config.toml
num_attention_heads = 2
num_key_value_heads = 2
intermediate_size = 512
vocab_size = 2048
hidden_act = "gelu"
norm = "layernorm"
rope_fraction = 0.25
qk_norm = false
attn_scale = 0.125
init = "normal"
init_std_o = 0.0
optimizer = "soap_variant"
warmup_steps = 200
batch_tokens = [16384, 32768, 49152]
doc_mask = true
Each number is 128 + 24 x the weight over its row's rms, rounded and kept within 0 to 255. Layers, rows and columns count from 0. The size above them is the row's rms in percent of the matrix's.

# layer 6 MLP down (transposed), 512x128, rms 0.219, rows 154-178, columns 0-63
size [107 103 109  92 111 106  95  89  98  98 101  99  96  92  94  84 104  90  94 107 108 112 102  89  94]
[[127 144 102 103 117 156 158 123 159 156 134 140 100 162 122 158 118 125 139 114 137  94 114  74 119 140  95 121 154 144  74 192 146 152 138 153 131 129  58  97 126 112 110 161 137 118 156 124 119 132 132 188 135  66 120 109 153 123 133 139 135 118 157 123]
 [102  99 102 136 149 132 134 148 132 126 115 132  79 156 127  89 164 125 116 125 135 137 125 170  95  88 136 106 108  71  97  96 133 117 136 188 138 143 147 129 141 134 124 126 109 152 104 141 124 114  88 130  86 127 149 123 118  91 118 186 165 142 129 190]
 [123 143 103 140 119 111 147  98 138 111 148 132 155 130 133 127 137 112 124 160 103 159 151 104 145 126 128 110 117 164 142 133  94 118  63 128 165 124  62 160 138  66 151 120 105 150 129 140  95 157 135 165 103 112 107 149 152 124 100 124 121 170 163 105]
 [146 126 126 170 132 113  99  91 126 102 116  70 115 149 142 136 151 117 113 113 123  67 156 126 114 123 162 126 107  96 124 116 144 175 105 115 159 140 142 107  86  90 129 108 100 111 129 124 113 125 111 123 113 144 151 121 125 176 115 123 126 174 133 157]
 [142 131 121 101 110 132 135 147 106  87 148 129 131 102 147 117 107 151 152 165 121 165 124 140 134 150 131 182 126 118  93 129 164 156  76 131 106  60 117 114 117 138 114 115 136 131 124 110 143 114 142 158  89 143 125 114 119 101 100 131 193 130 141 119]
 [136  69 106 114  92 121 141 153 126 124 102 124 127 120 152 148 105 128 105 112 141 140 133 113 124 114 158 147 106 129  81 144 128 114  83 168  87 130 132 102 147 105 136 166 117 133 121 135 156 116 159 135 127 107 159 142  94 157  90 145 126 119 117 110]
 [ 74 127  98 138 144 124 129 106  93 119 118 135  91 162 126 126 122 150 128 106 122 112 116  99 146 143 103 154  94 157 148 111 148 117 110 118 176  76 115 145 115 151 165 111  62 121  92 120 116 131 132 123  96 137 126 172 144 142 159 135  91 164 151 143]
 [132 129 128 109 118 143 110 137 116 104 136 103 179 158 136  68 130 128 143 106 129 107 122 147  97 121 153 134 142 108 127 126 148 143 116 116 153 144 170 120 161 124 148 149 183 139 133  85 109 133 113 117 119 124 157 125 111 116 144 126 113 137 105 126]
 [133  93 151 145 125 103  92 190 124 124 107 121 133 101 150 116 115  96 112 129 174 109 119 162 142 143 111 138 136 126 155 134 158  99  91 115 108 107 117  77 146 193 127 120 148 128 154 134 130 123 112  97 119 166 149  92 122 114 106 127 120 143 128 108]
 [ 81 146 131  87 148  78 144 122 170 143 145 104 118  88 123 116 144 173 146 171 107 144 128 162  78 133 109 116 119  63 128 117 130 107 136 135 152 142 117 131 176 143 134 110 163 146 125 129 106 109 154 116 142 132 104 140 132 163 146 132 113 126 135  98]
 [138 116 152 117 116 145 113 155  99 150 105 154 156 126 127 150  77 118 113 141 122 126 125  75 123 116 146 146  85 140 118 122 132  92 110 114 122 172 129 135 148 146  96 153 114 196 110 142 120 117 132 140 157 128  99  99 137 128 139 105 145 142 113  83]
 [109 134 157 124 141 137 181 134 133 129 140 123 118  88 116 148 148 174 132 139 136 132 128 121 131 157 118 168 123 124  92 118  93 105 101 117 112  66 163 124 163 161 121  87 128 157 174 170 108 133 146 135 170 126 112 174 129 137  94 123 101 109 157 121]
 [146 116 104 202 155  92 111 148 125 143 126 104 124 154  70 185 118 100 109 168 128 127 115 119 108 117 110 139 106 156 120 141 133 161 109 138 131 109 138 126 126 115 127 170 137 104 178 147 131 133 142 142 121 180  95 125 155 107 147 119 140 137 157 160]
 [141 130 124 136 112 137 120 117 117 183  96 123  99 138 124 133 123 134  85 144 111 109 113 137  93 145 134 101  97 181 112  87 117  92 116 130 141 154 145 120 137 183 128 146 136 117 102 129 140 153 123 135 126 152  93 167 151 123 150 154 116 103 115 112]
 [181 153 110 117  96  91 116  89 135 125 140 116  84 114 119 128 126 106 116 138 157  95 145 120 150 150 134 165 117 150 119  84 147 122 164 174 115 125 136 134 136 136 162 139 106 139  50 145 139 144 191  83 141 123 158  62 158 126 104 130 115 133 133 112]
 [128 144 143 119 166 110 149 118 104 157 181 115 168 114 139 132 139 108 113 114 124 134 136 143 117 117 106 122  79 141 169 167 133 132 160 148 127 117 161 153 117 136 156 143 142 143 180 134 187 111 168 153 127 119 141 111  92 135 115 152 125 122  86 117]
 [106 134 115 126 108 165 118 134  80 126 105 122 121 110  78  98 122 159 151 113 157 113 119 101 171 154 124 157 137 141 136 132 159 101 164 123 129 152 114 133 134 167 128 104 178 100 121 135 145 100 119 138 158 113 137 149 127 125  96 108 126 174 130 158]
 [148  80 125 139  95 137 144 133 130 121 108 145 167 131 118 142 122 146 118 153 142 170 119 143  98 123 132 176 154 134 163 129 127 151 107 156 148 108 146 104 159 126 152 139 114 131 140 157 113 120 177  97  69 145 123 152 112 129 187 115 130 150 154 164]
 [155 113 132 100 127 102 138 157 138 142  70  85 158 119 150 151 160 128 166 134 143 111 137 143 143 132 141 125  41  89 104 165 114 110 107 136 136 100 149 120 178 134  97 115 149 150 131 150 116 109 113 138 170 113 123 119 128 134 121 129 135 158 110 126]
 [ 96 137 130  89 128 131 126  80 113 104 113 117 163 141 105 125 131 114 101  52  98 137 118  73  91 122 152 114 172 143 129 102 139 141 164 121 105 127 156 166 101 125 156 122  98 145 118 126 131 123 147 174 159 145 143 159 173 135  95 161  98 129 140 123]
 [108 125 129 147 166 131 126  81 134 101 152 138 142 141 147 146 138 160 130 169  83 127 110 109 138 159 137 127 141 129 141 138 106 129 161 157 120 174 116 123 144  97 144 108 180  90 126 154 161 114 150 143  61 145 128 122 131 132 134 122 139 123 117 115]
 [108 127 124 179  75 153 130 102 141 128 105 123 101 135  99 145 115 102 121 156  98 116 132 161 127  88 152  84 131 110 100  92 169 113 124 108 133 148 120 136 160 126 129 115 140 154 144 153 139 143 130 150 138 128 135 127 151 142 131 114 143 143 151  85]
 [158 123  83 136 159 137 117 125 111 108 121 107  91  92  96 100 143  89 112 113 148 138 173 141 117 126 166 144 106 114 152 166 177 100 135 144 123 132 150 145 110 122  91  90 120  86 143 137 104 104 134 142  99 134 115 150 150 108 115 166 110 154 120  71]
 [133 138 139 161 129 113  96 101 134 106 134 151 164 147 175 134 148 104  93 146  95 128 150 154 140 135 139  85  98 147 138 128 124 135 131 122 126 142 130 112 101  95 128 147 143 152 121 125 127 130 120 166 107 115 109 123 128 114  71 154 119 133 190 108]
 [125  81  76 129 153 124 143 148 110 149 156 122 176 136  95 132 108 168 123 139 177 128 143 124 119 155 142 104 138 114 114 133  93 140  88 105  95 102 114 102 113  97 130 156  91 113 174 109 134  95 118 125 114  96  88 134 195 117 114 129 144  97 110 155]]
# layer 6 MLP up, 512x128, rms 0.215, rows 155-178, columns 0-63
size [104  98  89 110  97  98 102  99 109 102 109  92 102  96  95 101 100  94  83  95 109  88  92  91]
[[157 139 112 141 107 137 140 156 114  86 123  93 146 112 114 105 115 160 123 124 104 100 111 118 146 130 187 114 116 158 121 105 143 131 117 108 178 103 173 130 145 133 109 133 119 112 133 132 178 147 107 154 138  82 146 103 147 142 131 124 102 133 135 119]
 [118 167 100 118 180 116 136 121 141  87 130  99 125  82 130 194 107 164 104 148  97 123 155  98 124 143 104 157 159 113 179 143 129 133 127 140 104 141 125 149 132  79 102 124 137 151 169 118 146 134 132 121 145  96 133  74 121 148  76 166 105 134 146 169]
 [131 103 168 134 128 146 135  87 120 145 129 133 185 113 146 106 129  84 140 142 145 161 120 132 106 126 141 126 149 131 138 150  99 125 137  94 153  95 139 195 129 151 132 136 130 165 134 113  81 107 155 143 147  80 108 161 120  96  93 172 173 135 128 127]
 [120 156  96 124 110 149 132  89 137 127 153 114 110 110 148 101 102 117 126  89  87 151 131 120 110 140 124  80 122  89 134 151 127 109 114 126 140 121  87 137 127 127 148 110 138  95  89 138 135 164 117 185 125 126 124 113 105 149 132 136  86  94 140 116]
 [158  97 106 160 109 140 150 166 144 110 175 101  92  95 193 103 116 141 123 150 149 142 125 130 145  79 146 127 170 168 130 100 140 146 147 138 125 159 126 118 126 119 138 144  99 132  94 122  84 127 122 115 106  94 113 161 135 162 135 166 134 109  83 172]
 [121 107 149 153 110 105 118 127 108 178  68 155 113 112  79 129 117 163 124  93 145 144 141 135 147 105 107 118 121 178 102 115 130 112 156 155 159 146 118 128 110 150 157 141 146 102 155 108 141 144  93  89 111 184  87  98 111 129 167 144 124 136 124 137]
 [130 123 123 128 124 108 138 141 145 152 145 103 103 121 128 143 167 104 162 146 129 101 141 129 148 129 132 125 144 115 151 144 102 144 126 174 132 150 112 136 128 138  80 113  84 131 138 163 174 122 121 105 153 119 129 170 106 185 120  80 153 124 155 126]
 [146 143 126 143 120 110 134  96  76 122 143  92 110 154 143  94 119 124 142 117 118  99 124 119 104 122 160  92 142 146 120 141 117 110 179 136 142  97 102 147 132 120 105  85 140 147 135 161 151 136 153 152 133 132 144 136 147 131  91 141 187 123 122 127]
 [122 133 109 109  93 178 109 123 130 108 115 157 202  76 139 144 143 134 146 103 131 154 110  88 136 136 136 132 112 146 144 133 116 129 153 130 146 158 121 134 113 107 134 112 103 162 129 109 131 156  90 105 149 115 132 128 139 121 138 150 126 147  81 147]
 [130 159 107 152 145  89 134 147 153 129 104  96 127 116 151 118 111 141 154 169 124 124 147 163 118 117  97 112 163  86 113 125 131 113 126 140 151 148 128 177  99  61 108 133 147  99 159  98 131 132 120 121 162 101 112 152 131 116  77 131  81 105  83 146]
 [146  98 110 128 129 130 114  77 136 136 127 119 152 160 133 143 110 123 130 136 110 128  99 121 112 140 120 124 117 148 139 120  95 118 121 136 150 149 114 153 130 124 103  90 172  93 144 117 161 146 141 143 116 132 100 119 124 166 131 103 109 131 174 125]
 [ 92  99 148 107 137 128 133 107 129 116 107 126 159 134 161 132 159 169 140 119 120 146 130 134 129 148 136  68 163 122 102 177 116 117 116 138 124 136 120 100  79  99 119 173 124 158 124  87 155 110 176  85 144 133 124  91  75 131 111 127 147 110 149 107]
 [112 131 148 100 139 126 132 170 112 121 156 101  92 140 130 111 126 124 169 143 147 114 161 137  94 132  82 170 153  68  98 116 112 114 145 127 129 141 122 147 141 118 172 119 137 155 122 173 171 118 140 115 126 109 117 113 113 106 118  95 144 124 129 138]
 [ 68 101 211 125 135 168 120 152  87 133 119 154 126 101 109 169 107 132 131 137 100 129 115 124 104 147 115  86 119  92 137 103  62 147 128  98 123 134 154 126 128 148 121  96 146  91 145 152 104 119 115 145 153 106 109 141  95  99 114 115 158 125 115 142]
 [102 113 103 156 146 110 157 143 144 141  99 115 120 120 107 115 115 149 143 146 153 126 138 159 184 129 129 167 136 137 118  89 102 129 139 125  87 161 109 115 117 129 145  75 129 138 136 153 160 146 135  97 116  90 127  97  81 146 116  96 150 149 177  76]
 [104 119 131 146 121  86 126 148 190 149 133  99 127 145 160  99 120 128 130  93 156 142 152 102 114 142 135 107 112 132  98  99 108 155  90 123 137 142 110 118 133 112 105 118  98 162 149 155 171 143 140 174 104 126 111  99 132 118 131 117  96 163 159  89]
 [135 158 109 148 116 101 126 118  88 120  89 115 139 132 114 149 143 114 130 137 135 121 142 107 168 130 156 200 127 146 132 132 105 132 137 130 107 109 131 117 147 151 130 123 125 116 107 168 116 128 132 122 111 119 146 106 128  90 108 144  94 100  64 148]
 [124  97  89 155 114 165 150 152  93 146 141 126 149 177 146  87 116 156  79 135 139 166 145 133 100 142 128  94 114 141 131 130 157 127 123 141 145 126 132 143 136 122 156 138  89 105 115 113 106 107 153 126 128 107 135 118 145 142 151 158 128  87 112 149]
 [136  82 125 128 127 133 130 136 150 131 124 140 132 112 119 116  98 150 112 112  99 137 118  93 144 140 125  99 176 137  91 109 198 162 152 121 147 121 129 123 136  86 102  95 111 135  69 106 172 131 104 193 135 162 165 141 152 109 140 132 136 130 107 163]
 [ 76 104 149 118 169 122 144 169 159  96 110 142 116  79 175 133 157 149 137 128 122 132 108 135 158 121 131 126 122 117 122 148 117 162  94 153 130 124 129 139 131 171 134 147 133  69 138 120 128 141  91 121 100 155 111 154 136 142 116 125 132 142 121  87]
 [121  89 104 144 139 132 123  89 140 166 128 131  89 133 133 113 132 119 113 139 134 118 153  93 124 128  96 121 187 152 121 117 157 152 113 174 175 162 106 167 121 159  83 142 109 145 107 122 115 117 130 114 160 107 119 154 116  94 147 110  94 148 158 153]
 [101 157 135 154 126  91 138 154  81  82  96 128 139  82 169 153 121 133 167 114  87 144 123 139 128 136 109 134 154 173 126 129 141  92 161 116 135 133 115 146 145 147 131 137 151 119 101  73 115 163 131 111 148 133 155 149 128 155 148 171 103  91 105 136]
 [147 145 131  95 115 176 158 124 117 168 171 133 127 149  99 125  99  82 112  94 135 127 143 111  86 130 104 137 129 124 102 125 121 141 129 126 154 119 139 109 140 137 140  97 110  80 165 108 134  93 165 106  94 130 115 138 147  67 136 132 149 145 110 153]
 [138 103 143 134  94  98 151 135 128 127 151 156 107 159 146 125 164 133 114 128 112 161 146 119 190 117 119 164 118 112  89 127 104 137 111 135 136 117 124 121 105 157 139 129  83 100 109 120 100 150  81 195 145 122  99 142 112 133 147 140 133 119 132 150]]